Part of a small language model's weights.
Architecture: RMSNorm before each block, no biases in attention or MLP.
Each number is 128 + 24 x the weight over its row's rms, rounded and kept within 0 to 255. Layers, rows and columns count from 0. Numbers have three digits each. The size before them is the row's rms in percent of the matrix's.

# layer 4 MLP up, 320x128, rms 0.166, rows 149-319, columns 64-127
096:152165150149110095135123157130151088112143107157109095113109118136121156123116157096143111148134140122092080095137127096113113155178150139117122095120146120085151097120159146131105112118134134
102:080138135151172144072134150142075145094087112115112092143148132090134130089128123120113114135115150094121131120112116099113146141125131166099109142128081179110111091165075075110108144122117116
106:121129111166132133137135146130141141114101109104088107127153134150073118084127083134107129154131141123107099152138151159131151116111123145082124099098145090105139113091124125087154077108106164
100:093132116071105110123131170109098119138101057099129117094110101098101165127137096118107115119148090121128161112136134109127114152113139139169129087076145133141140124186121127121123132127161138
099:120144091173144149100118123159125115129143121127138170079134140115108151100130127124136128112131131117120129181190128031102113149124102103116113119133133170135130113103138124158159168114128156
105:139116132152140117133061163114107124101125088088142110107133119132131150099120121124135117117124083165135086123134128132085150142124155118109110127087110151078130134134143124145180151116138146
086:129137104144151144161122157165111130123133116131097135143085115170148090155119130145146118112152122135111094146151113080135112115160125134096122116123103147043134124087139152112102125160092077
105:156152127099213094127133116122100141108144101141129111161174134122137136109138147083136170158155131125124150106134085126130097101140112108154122112170134115144141090145126145127160151085105141
104:141135100131131148118116125120131101126112130101171151139101149071129134142142167112107117160120113133117149148110144128156145108103131131146088117181128150099121104149137104137104137139105123
089:139164160121099116135143129152122119107092122150106135158103118142112109115134112135092109117167124145141154134128185142110131130099133104106135143166141127091181143135114149125138157118087168
096:123168150126128118145133113137143120147097152157160114146117143100129160136158200147098126145090135106136143138107144163171141112177096140111068136120137110145156129153173132167129099163128110
106:150137131102148102147080120109142118108112179098135121106116119136118104112107144104117123132108096167145138162121133137108131113152128119141181144121136141117112146100144129132163146118120055
094:163095146130092101178112106083106099111106161112131108147104144121118168114110127128135185111168099131097122095100098122110151161130125107108118147122138126114126135123130127137147113114129118
103:119148160147092170078125137188153112113157160150115148160109137128145102103135140121119108161141113129132149141110133099148151134139136170153097142120127133107107117184156116110104123103178103
108:134128112154139125108163097142126094123071136140128127115178122128173105116115173168143115128128101098071120086101134059156158161153125092117130122139142150107116131078160130119130111127120110
104:135129175145076155111093158120162157116139093114142102193131161091124147117146144092134114137110106105123113124141102089133122142118086170145140121169121129116125164097134108168104098150121124
098:110093170176123115083119143129102136124137106128175109114112115153130164135140099115125132110169116126119107137135129103112144158095137179142105156121143104126139093121130109137186129112121132
098:105143135101092112137119143140112105132162129129144173131134126143151106080116109148118159116138151132098076172110117149068146135116102117117134109149094142126121150095182135142157092120119122
108:102141131095135194127132129134127105141117104092123170097154116164140142139119128135138138125111103146147142116105114164102106098133097123102105163101121107155091120135094122112148166105175141
104:146117143130143158154079157107167150131109111127108115120137140119161151188114150092161145095114113110141121108169114093095169160133139096114148110094145118125110156100123149158159170096094107
103:135132116104130095144140086117098155127138104147119110125163164149123077146125110106155138155127131113146136164100118156136112114147155113113127107160112087123095135126088143139167112120149147
099:137112117124157095110110081111120119158080166132104124124114153124120145120120135140116122113147107121140116128162132136146109119177152131114144164120090110133140157114136152112179140121084129
100:112119127132136128125145076134079127142129117104175158118096134127121143154115122115113073107151128146132117152144120149120087080167134121112118152127129147117123092122138107152154132115109114
103:124126119170113136135131157081123148128149140103150106205098153109126139131076139108124121129162120123081128143137061115123177151111092159130148126087143136099150090125130132117107141126143097
106:122120136167127122173125192131108125125120122151141081117148120150125171119139111112127145187147109081167153118136127132100153119125139153102125124102103112166122097130134134151145115160129139
110:105111138130168110103102155147090087106125117108142138140085161135094151099141127143124116102120108124113140161154113114134120121150167087176125117156118140155120133110157084160107146108153124
085:142091121166122113150105134134110151147156153121120106140107096153128138131109098137138166143154132172154132123166174153162125116149108144127136125089155181157161123116125106133130145079126191
099:120163100116126115157072141129137116117123163131160110165129155106132130124154139100106126150117104081136117113116116083091123077135107145102137147104118128136102103159118140115051107123149106
098:133124161125098134126114124179153074110136153167111110096119118115154102151120109099144078162104093104120113090138124155156110154144095166153119127122127146116126104146150113116135134140127100
107:077128157155136145143165110199096092124124148110129119111127108160103146149114115172109142119118089133141105119086134097102111128108099129134143143108090135165144139106132127109108097128131137
109:134110123133152118168152098145115127144167151170120124117112117112156064124148123096086122124128154162188106105161119131184125138117126109158109143147123118155090125121088128103110124080142154
098:105096091117122132165115107142101109141137127119100131166167111124159125122100119090129135127104088130113116140120115126139143114132158082095126112129129100151118152114129096157141121164097107
098:055118138129151149114154140142150116121152101157147174147146131095131153121108151131127114124137130124102131125119148159153112159124176091166138104139129098127080160105160112152160095142146112
105:120148132131166165103074124109097082138154134121136135095108133108117092160107154125145139122134058147148159069144132109091122130145127104126118128118117114065147148117128147132113140140144132
094:077119127089100163148138151135142118116110162158167077107100136139116131116155128126163159136173139088096151082136161150082127134110121164111127123116080156135089122140149113078105160125141123
102:119119148138122131159140122127178124103157100117161148193152096132149142113138156154168108100138119133164163105085151141125097142144141135142109132146155131143137109115133098074177165139131140
089:110147119126104162084102118131109154119107114136119107114170118143130104110138121139141129072086144124088135111120092145157118135137115148097127132186148074130122159073135149161151155121108140
100:163163145127155133103126070156131120141117146102092074115130075116155107146117133127137102120144155105089110114155106170120084152127129156105166108140117129160137113123147181164135112075138074
097:165115140112112130142096129120137145117097187106144134102164126101127141127185165167125122161145134131072113137140135110165153127095123141164148106126123108151112084147157161120119140084106150
095:106126094129121117154131160137145108081128139143074125137090147131100124166098133153092093136160118141107155067085117134111142106144103106098083146117140108145139124146161104134147100115119109
105:099123142154123102094139106114156140137115083130134162111077100136114153135124113081095130107152128159148117131134152096125096125126174112120094122132085125114150124099153153107157114172129105
099:144132137152130123109118094103124163149148135113149116138173121109128134132090095107132108135122139148149113115165072132123120150083106141074117140116122127098130100166094117135164139170189087
107:123112135161137156169132111123097101135144118143120142170176103151118153125092130175169125099150103144141161132107141124189113161156106076141149109164113126107147113134117124142106095137172135
098:097169103124134140132084106150094136173129124109159170110116175067130097104129124176109115128148154128132141164106122109107117169091145162103120121106129154118113112118094120154138140129159165
121:099115156119146150167150122091140116121134181123100134136135185143176119124120129188137084042138150141130120149142109152143134130119130144163126181123159119130140138142169095121148153161137132
093:140160134102121109119133141168160136144110101179127114122156115091148133118146110117118137116123117138109176134158098163168120108126153117159075138118144114140113138167136115131158121108146071
104:173074119099099147144105108136102124120131157115080125146132114177146119107155135128105091154132118152128117100111142138096124131122117144122105177128130135163139100137133162167143187113139093
097:125105115115111104147119099114165132107120120122113143158160162139099076120123114116114158085119151111120138149110100146159096122083122140092114156092101112132137108166142120116133149125160091
110:134131156120152095107165171112124118137124161168192097095104142126133109087112108105089126100125115121152095134097113081117123143107131141137120118133116150112091123130142100098125073124137128
094:138147112139145136106180158138088132131180124141131156157101089157120128116117163161141152160093111144194109124149129160119138117135121110108166151122124099136145147146088144141108141118094134
093:113128144178121113136121102127095143134100067152146118089146129163146121107101082108127141124094134150113152131167126130158129138076112147125136128137098124142165135118141113133088112178127117
096:144136095181149090173118125110147159092148163130097110116125122114087141148129137118119132136112101151121138079120138125160154094169109090115151114102084111107163173141136151124071123115148138
100:139135120143160104119117139080147129121148128069096117136125107146154112156110169113148135159175111131115081113098123115112163129093153131106137141145138119108122150097122087158078121136133140
104:129110087135128161113132124109135136132126076120152107106141098137131101082130108120106113118112117198113093139158142139144114133136080116143113120149129117116112123140112168188173169162141116
096:131127151093107127127082156118092100124109117156136148151164075097118162113114099089123117168141155117113097159113140128104173136098115125145141128117103113130105135149138095114117115115127091
097:104132125152096109127103139123147136113160143129127130107119139115134151111094137114103121181128076141113175120135124095131128129140139107147116165136133107098155116114106161117084122126138099
104:168155114110111148159097129152096113159120153111152104119115101097139138128156098180172147139180146114128101124118153130168155129184110125127112135116145117123088145117120107137160106117130166
096:130110116142144092114190117099085129097111139153117125101139116163130190100117139110146163135137113098100152111079127128118123126114139133087128149124129116114197167136151109160140124119078135
096:114143125097127132117091110106129131120110145088085140121098137110159164117138123121108144139159166122198141154100148148119088111147091097127153122144115114129130140167113089150110131129089130
095:181157117118106080123113130103152151135128125159083102142114111133175157168127122156139146131105074127113141115151101135131124135082099107090141148111138135117123143127123155135178160144117082
098:165121130123111116110114122107129111102094105130141115129134155104089148073114109098149120092089151132130091092108125120126154111124129106120115099119137149109115111099103089139177164131082122
096:170098126096110119142117115123127139171096132137153145092146153146115113149138121113144141151137124183163108099138144138075159117113101126088127104161136135100147134088112101145114107109083104
113:128154089158146157116113140119104146111164164119123134173110106095130176143137104153117116105106116147109138151145114127160088142117110136138114121124125121124153130108097090126164138131109117
096:151141112113110167144125144142090114146128111112143130145146134063113136142118128105127146058133147111116150087120083139109155153146079162117117123142099086133100108117125122116121110108106112
102:120107131103107109134109140099102185158126124155103086099124162131129115125126115145118112166121091152167108164120118132137105138170146084130120130138119127151162142139166120220171150136103131
100:154158099095119147117143070133155088134143127158144184162147147130126118115123112144129131123079177174125118133086114095140130173102131165083067105130122182123112135112125148167118133125161129
095:130113113082140144142156134131141110116125119120165141091151148154134112139117102143136120119145093159104145134165077164133140122115115136189198157148165102141129146129150146132110157133112118
101:097143148149128119117108153113103107088131159115151116138135155094152120148133138117114115130099106116162198101135127145109130140146131134111125123123090120131157117134141107158103139143149094
104:093085127071144156106153140141139100123115159146104122145098145128078142164106109125152124170114156191137142114109087126105106137173140126110119123159156134134151165119132147141124123164125170
095:111158120128100128137125126148099106169162172099117162132157116127130146152129109141173114082087097136070123085116172134138103151128110120112145136064158144116082127126115157130119108114138131
103:135153153110125120135122142133184126175152108098161127142134190140091095123157120119100152085176132150120108167094142140156131106165137132168121149121123096132130133109094148147120121136124147
101:115089110141178141117101092106112120155145133144110178139120131098168151131075134122134134123110095126163138115106099125135120144145094116078101133134140087113088068128128163074110134147143119
102:135134122129115181097129123089131160178158124134158107123099161113085125136127139187114139110099163144167105163181118106146113134153154127096099132135115115122130123133135121147122152167152171
099:145145157174152152166154134111134121123104158176119113096165096100126146140132141108146116102132151091152100163122095123112141129138101162110141095138163121119140105105103158144110112107145126
112:117102119145143116138116115129169164176115097103092138149145128109137137109112139168149138124099111143150118117104148129090126144149109077096087115131123164148131093096098133123094131173172089
099:136157077135084089129126123120112132118159115176118125147089136151129124117149161151138111132125118098162147127105112110106117154144141154086097132137133141085107112168162117092145205106162100
097:127123159143147128142145154170138135135125093110088184089126147115094129136091145094129131116139125079199117117112118121106122148162172152150131125130139134124117121115106122115080141164152147
092:133112127136126137138141138121143135127122125132083129161073135110154117142137129120110135112095184134132108113099127187162156081128130173118110118136145129125139145132087138075146108133114137
101:115094106133126113132130139168119151143083119167149157110142139108142100126125135125148115115122134121122153096107105116172080222130138115164117130106186142123117193137132080100116142127147124
105:106153085114120119142110123104102145161120136117122115161169160115129106143126167167190112130117179174106152080119150110100107170131117125092143091153131126107130171113100146147110142148114136
101:136114121102094142142164109108108119119075100117121102162145132111126139168097111142128122148060121133108186146127124118134165142109114126112111108214112112088125126166117116107107097098095118
110:132123124155158169124132173141159101101134131122112103130138113120097121154144145147100141088151170118086115122127152100129149106127105150076132116117128159113140118160141141152159093190162108
102:130119134118106137073126151098146121169075120118152150142109171121125136144063133136125139137123174085128141094112095127155142141097132132156154157110106141101143128155145120109148162136147148
108:123168159124138131117126094128090166089120117119163174161141158124130129121114112107117114106107148083145128108106123116168124122136165162109115140138104080120156107108111139170132129135151091
088:150135133145113116157126116102138131164166124107121151123089091160173140145147140112080177160118106134140080156136176114133107195094108116127117109140114169077127127133112125156154131144137122
090:121090106168132124120115129154154136180121089104126132195129119137110118131175098152144129154162121128143098143142124092180106108153087129128106143137155115125133110108120174153141133129139156
108:138079093128131130105074149120126111134153088126138126105096117137125177142133164110162111143149129114123092136169144096122086133130141178136111148115100090121158115132116180109113109108145142
098:102134092171163140122127130120126154080137105127117162140129148120135130167089081105146130117140134145113140090131141108139120090113128108093144106124118121141135154128133092113191127159142145
109:140130177167154125146171159099136128119119149137169126155173117131143085100122129155118147108148140144099133100147106141174161099159136113143135109109093110137117127087101177087124139152094099
086:146143142103132093139145157176138138096134125102114102129137124100141162092146115173158130125108105130143185137118090115108144122096132131143128150109149142111137082140086095135180138137113084
103:087116153148116105172167150131139104104109108111141136153087152134141162151120132101140108144120143108115105109117115137123124121141099127168145092177121136102144111135149157153114134133088127
098:081125143158129132098089139131142135125134114114149166158132143122143111137170167169114151148126143090082137145114083098121157091123142123111101130143102156143137090135116122141143130114155122
118:142113153120123142150155131105145175129138138127134164138119152153146123140117164132055087092124145131159156170123139111164125195161160107152107181156135104147137154107117126160136136150150112
095:126156084150160151115144181117101144107114126158099152129136102162129127079163150150114106091103081085138106153116145129104128097148162118149082134106099139130095099109110153134133089127134100
104:134113194133069143137121155136133143142139095163120104163168167118118101128181148172144136134173125122139136181107122155127115148125127099127162072111118076145165101125113157157130120111124092
094:161164129121120105139109148144137157132109108161145120100140103119112145146114134104078109183136118130175105156127100136110152122154161145149118127098149126093133115120091164123140134096136135
100:150122132122126148176116139147168160130129107132155133147132076147132152134126108163134105140151109099123087156155098122148132148111127125131138092117134172074127087182172144117102098099077128
106:107124157142142136153114100108115125132133109145174129147118140135116105174130132140128078136142096134135085127101119100125131167138123154141167182089108141116142131135147069104142158100126130
090:072168089118081131119158117087082140143099149095105129096096128136074135155125115116160133109086132138123123074124147148156087144103123142145129138136121136138121142097138147093095123130114176
101:099110153150181118154160082100119097120130142109170133113108096177100142131142159144100155153122136100148162053124102124119156129141116113116097088143171114113118146145169128125112148150116108
085:124156116128109131151141102129122115122106153182089116130113115083129143130116155097141159116143142122139138105139163131173139134127109124109128122130107098114122155169106080121130129164100134
105:165141102088125118069125088118106143107117101146129112109179140109122139128145119121166153118100117157124134129086097123133144128145172135126149108114169084128164151105158142132167121120150103
107:122136106151131120135102111150122083153108123142147104131174092132162141091131142142034140117100116137105140106135094116162128136120161081094188110097154158108086112132156111142149143120134126
105:133109123150102130157141129160155135074112181136129115136154153087150104145148136141102085115119132112141137125113116168126143098113114100125118159151092098107119133127123122134146120094121127
098:153141138115145126181176081100123134118109175148079107146138097116115071120100101109119151099117126142138147106120092130122134133144089162090163116118152097086133124102140148136093117159145151
106:104087151156142113120106123134160145099195122135085151118124088097121138147132131144142110134107109102087101090153121113145135144150141114105110169115117109132128132099130098137140156160143141
083:136125128150104123113136131148157107131101134135160109119137085141133146125112078164132147133158137083155123134119112143104106160115096162137173133116118146137121134107173112155114103102151091
106:170095097161115137135086128112174102153094141167138151144128158126110143111144126121123111137100129137080112128121098135112131072108186100120126124125107133110123137135123117098123103131097137
096:138151077160167113096120114099114099110132104128138118135155107118133144131099132111116093151110120149135144162145147128121140145116105183106085134073151160144107126153105112088118082149140147
105:130161113157105167105101135098120082192122109105144153095087141108096143126191157088123133114105124128104134150130162134115154123104184120147103101134155102127136127118093100136132139152131117
104:128161116137139116134134162146115095125126108115108143117111125163102117089113107139159109104110146115079095154163152102141151117091098136115135169165128161122085089159115073133105111094135108
093:095082154134141163095122134122130185114143123130096119125130102078114142094102106140105138106123098149167135142129151153151100183129098124121111119117142125117129127114111113126123106089111115
101:130130140086112102130098118109068146088124187121112192101124129136095093136090111113140113164094087149172113121106139098115142130135121094115097109107100109139147093122099122117121125127111113
088:167144116162118122155103109082097107135160132100103112087127144152083150105114107108175129063162088126125143140155110140116129103099115096125165115117132124099096142144150163109117120108163066
104:143179120127153192123122143114116126138153098117120149168167133169151141090129136156150159112074108131118164133136168129117153120085159127120131130112128130091089157121160098124147154131152064
077:091152098125115126156132149162092160149117155128129131129128145140163111082119109134115137149128161132110115137112166093124073153140180148119111124209108157092128160125125152112132112124103147
090:111133119125118050137116134134177124102132160117115107104139124128106086102182123161132123164135119111117070127137109138115149089102131141124115128091083107155080102138117163142188127118130119
104:107142078122133131099088075139155119136109104144150103119141113142100143147140139126097126153103116094129124147129094147101154119110113106126124169082119128126128129185139146112130130167171109
095:110099121097088112140144111108132100144123135133140157104097141130129076114120123143140104110092144130156149136113118148183119122123161117114173111152151108115147158122096120113128101150106186
102:159133083128130099123115137148106106158134107130108083095135143146176128121140152136112167110177144140189108145145092127170156106156109127121132149140102127128117129090120109132110122150080161
094:142156176092140097144145098134132148133139132108130131133138123064146146128063080093082162164174119079158136146130096116123103168143125086138159115180103155107114141157130157161158114088137132
103:149138117139156161097124092103120130143118142116142131135142126225143130154170152089107125123107126116161152101161109150101122148079114098138110134103080145143090091111141120129175134123133118
094:121085129116151108173123133127131134150124129060099132140110110132185109076083092115107121138102194114140125108144149157103144144138168142143119117128145127106130109105160142135131119143132140
091:102063125151131149153124162135140097107099104127146157127117100139128090139111144127104100143145125157079125140110139133126108151143141145113128168049126115148125123099146123138129143145126114
100:129125166126115120133159116130115080082123134177156109119162127104150131121152082108124118119104124137140075113132103148163107147134126143129188138147132135094139127121113122170130096127160104
096:120121119147144111176092087157110143107111125125096131135131113175150124117196133103156154125139116119161131125135152135129103203124132162137125113066139125084103191120111121096121128139103131
092:116095125108181132129113143123112172132119116109110125100109134175156165107148127096077118139152146166152140119116089164117178152136131140133163140102135106066146103119101131147136143130138134
088:112136102100119135125132139137132143176136115146156126133121152108179127124140144123113154151161078121170167111089143144139149120149154111170175131126138072159138128134147158125146142119105134
104:129115092127112083118115105160142146138138111098161090108161097104150080091114121164132160110160126142115097089122120195136153153136137127119111093148158143130068131139101119155132157111169090
115:161129115120158172128108114152174105162131155100131112105081122114135095072113106121125095113146140101145117102142113106120100119153139158142113134129105162118110140160115169143152128162121173
112:148138130143106097111141083148148169152117147145085125067078052136154104113111148083154126121151117198114131117119114124129127132125159138121120120119132109126145091149117149151118144126156148
089:114066166148129126118103096128100148153127138134153113160119157178091083119142166176120154137146143123127095114114155154110138107135141093133127127135129112115088105100126093101120144106105149
102:122145147156117148141132162137094142135077121085139142091121112139074116121127165076132130133091087133129101153102138094111184123158090164110108145087105158116120090113157114110137136088116112
107:139107133112113144149121093094132157132115174137168134118171108151090113105085124162105167144082119161143128141133155176150150113088175113107122105128128126132140151085127153084128128137111162
095:127147084104126142152131105100125123143130149136145149093108128108108107121127185103131101093121146172192150137087102096135139107144152145121139154092137146139140135129147151109099148113109108
105:113090088149100142117174162133120163097144079126147118156138112076122128149125139160111108171099148130139134152130075100109112143171093110124149125132145136181133161149145145141149154126127105
098:121169129131103126170125160130114182095126125130125127129107122125132150086096154080101099106148141130105212139147144124110118115074148137127180063138091160117133168120156178112111160125145114
099:157154106137123127097100131125109102093146124121159099136156173137093103133150113133129098146107101125175126169151152107115129136137166151159103088129136140173119093115099070106130165113100126
089:096112087144161145110133135155135149080093166119139140186150119142129128096089148124119108103096128125103125151131134089092130126098161126131101114117128131136160121129131130111108110160131143
097:108141149144129157194135128129157103176143110123150130111130144123096098145122141152139136124099157112150182123136113123110154145106069134114151110150183148136122114151159140079132121148138113
095:102120170167112091129124130126121152099151155098124146169134128178118163079124137131118145097102110146146176126172168135108141154118144122106161157121138206127101118130143092138095116114112133
099:143137172128087110152135152132097153143141108144152131141168116131106057166134130128138100151109143119120145080089158176098153126117109092155169094154099107162165132128178129126107145120078131
101:134114133121092119139116120105101161120098138128127123121150160121113087141098077169117099159176143150157124128125084148126125122138109138130149146081113105131111188075125161140094141068140124
096:109111142135125127146114146114127149120165132107091100136146158121135122167157118087133144133169184102101080121147132138137116125145140150102148147130135133142099178109184130154113119102100118
097:155184132152183093163113133122127110129121129126155137116147113115121102121137139095135163092090124131107109104110116185163074157124095098147130152128139133118094126078138139064113133102119146
092:103124080127125090142125132157145137093113128147132089126182094115084129130143141134112130146137122129095133151131108161122123122157104149079149155113105121110110130106151124106109118151128105
102:104097157115126117141095104117112132107081143157125114121140122149188104158106148131145147123154160076178084092093129135136102162149121144120127161142069120148117105138117137131111106130143094
098:115177150133127128151129074107114111097137111151141107133124132186112138091180067137150135081200116137117141102138142173109112125124089104157130078123137100132116115145117111150134118130139155
106:162107139090090119093146106139140095133125161133134147151135130132101130178120135162144116120134156129117133174128129093145119184151140164151172138166127101164117133119127114125111146153131131
100:087112105123149142100131119132155134135103134153111150113127093142110076117178167181118106123135156132163140144125121129162095096154161082164141119134171141093125140131097136126137139164111195
100:126179082145097148081122090158106108132118108107130142154167125157113154125110143112174134101123134136091079118147125116133139160104137153099078113119116121166126144145152138093125113097143121
095:110127141127104126155116165095124149111132099101150142057148111138143148119162155122164089134170096156114133141143100108103104142142110092100129152131094103122134108129166162106138080140115109
095:125133155135120100140130128135119115182113107104127102111172141151159092109112096118146133093144126142150072162126123117152113112163101116134134142164131138150127160147123189123082099169112114
108:128099099118120132172080097154153084144143100092136153144148094132114129142093107118092167149196150116175157136116142107132115127143124139156157111165131127126111114126131140145115125108107093
108:146128133168108151085154138108160120141123100106127149082123158151141134091194137142120125144147148179110103133084112108136135141113119120103124104165121097133119106151143122138158113136105114
105:124141122120098154096169150115085145094138142125112139161128128137128143144117140154136074135116136149083131171140150162091098161135117124105125135160152129150118082086130121130083092147093104
100:133167159077127106123101074117138122118109139136114098101177131086121118133148116149180140134149151108104142094071166139124127152103084152110160148146128110151156168149126153124163094119119124
094:087143088133139143202131134102124111167124164081120092170143133120108127150138114134133121077117135132134142135096177182125126114089114129100128103151119150086138150105109106095150118109108146
092:142170112105125135163130131148142147115138102120102124121090168069176127100113128143125135098129118112152127115116136148135166136150081138131120157105145110098134115125138136085115081111091116
108:134121162140105173117131122130110152120139150119119127135107126128123110122124129110164119126135155079159118137102085120099117126153142125141132156127138136165108150157126130155176123155137148
093:155145148142136117088146133124131127116116187148134076105114112133144153194133101132128184183124126129133168122121111132167127108150086161111155112121097133139100103195105127110113143101157138
094:142133139131164166128159144146107110132135121136110149130155138144143090146130144125157108123146134181156127150165117120100127120133101127100127113160117144149131109146139108108182128161119142
093:112084097136093121157152125150113094125102126145146118162108149136113130075082084164132065156106095091080081164107132137113160146120147140130156142151111164125097096106103113126120148119164138
104:100162161085134161151139102134154086108153164098144142129152156143087129127117106150148145116123076140106157158146138089101119087151126115082172093152131134191126137132097091131131137128124106
097:094123128119143137096148178115118133141119137158118124136089176124088085114127154108133135144125103094122116114138135123151135117162110151120085103168112121173131099138127115135166140147089156
106:142135142121143102146155127101110136112182149124110123139125106123174148143130087123125140155098161187196132115142132097145132143111115121136158107106166139156116144164145109110159113126150110
095:134129102147117116163097112130101123083111138172114132137172139119137120122136154135123130154121083129164119162092094104131085141112143090146128166160094114137107135143166117173134143122091133
100:146124138099142121079138110126114148125149098157135111157118132160115092137119153143123174150132134142115107117184157179163122172145145133148117126140129124119161112105106153154141128090107147
104:172139119160155179139113126117135138122119136130140077112092123137113108134132111148165121114152132151111131150142160055136119142143112134138119139126139170113121124164087140123106135144128148
089:139122142140156154113157122085141104135144118124123125156166105140046199151105068129121127102097106123096141084119112131122125145133110104149153154176117101158116104142178147099119092146138144
100:146126093151104110136101122133116131094117147085142106107121107157096157136119136160143112128104141131108125157158096109095139097108133119123155132104112118160065119072161173101114144117117091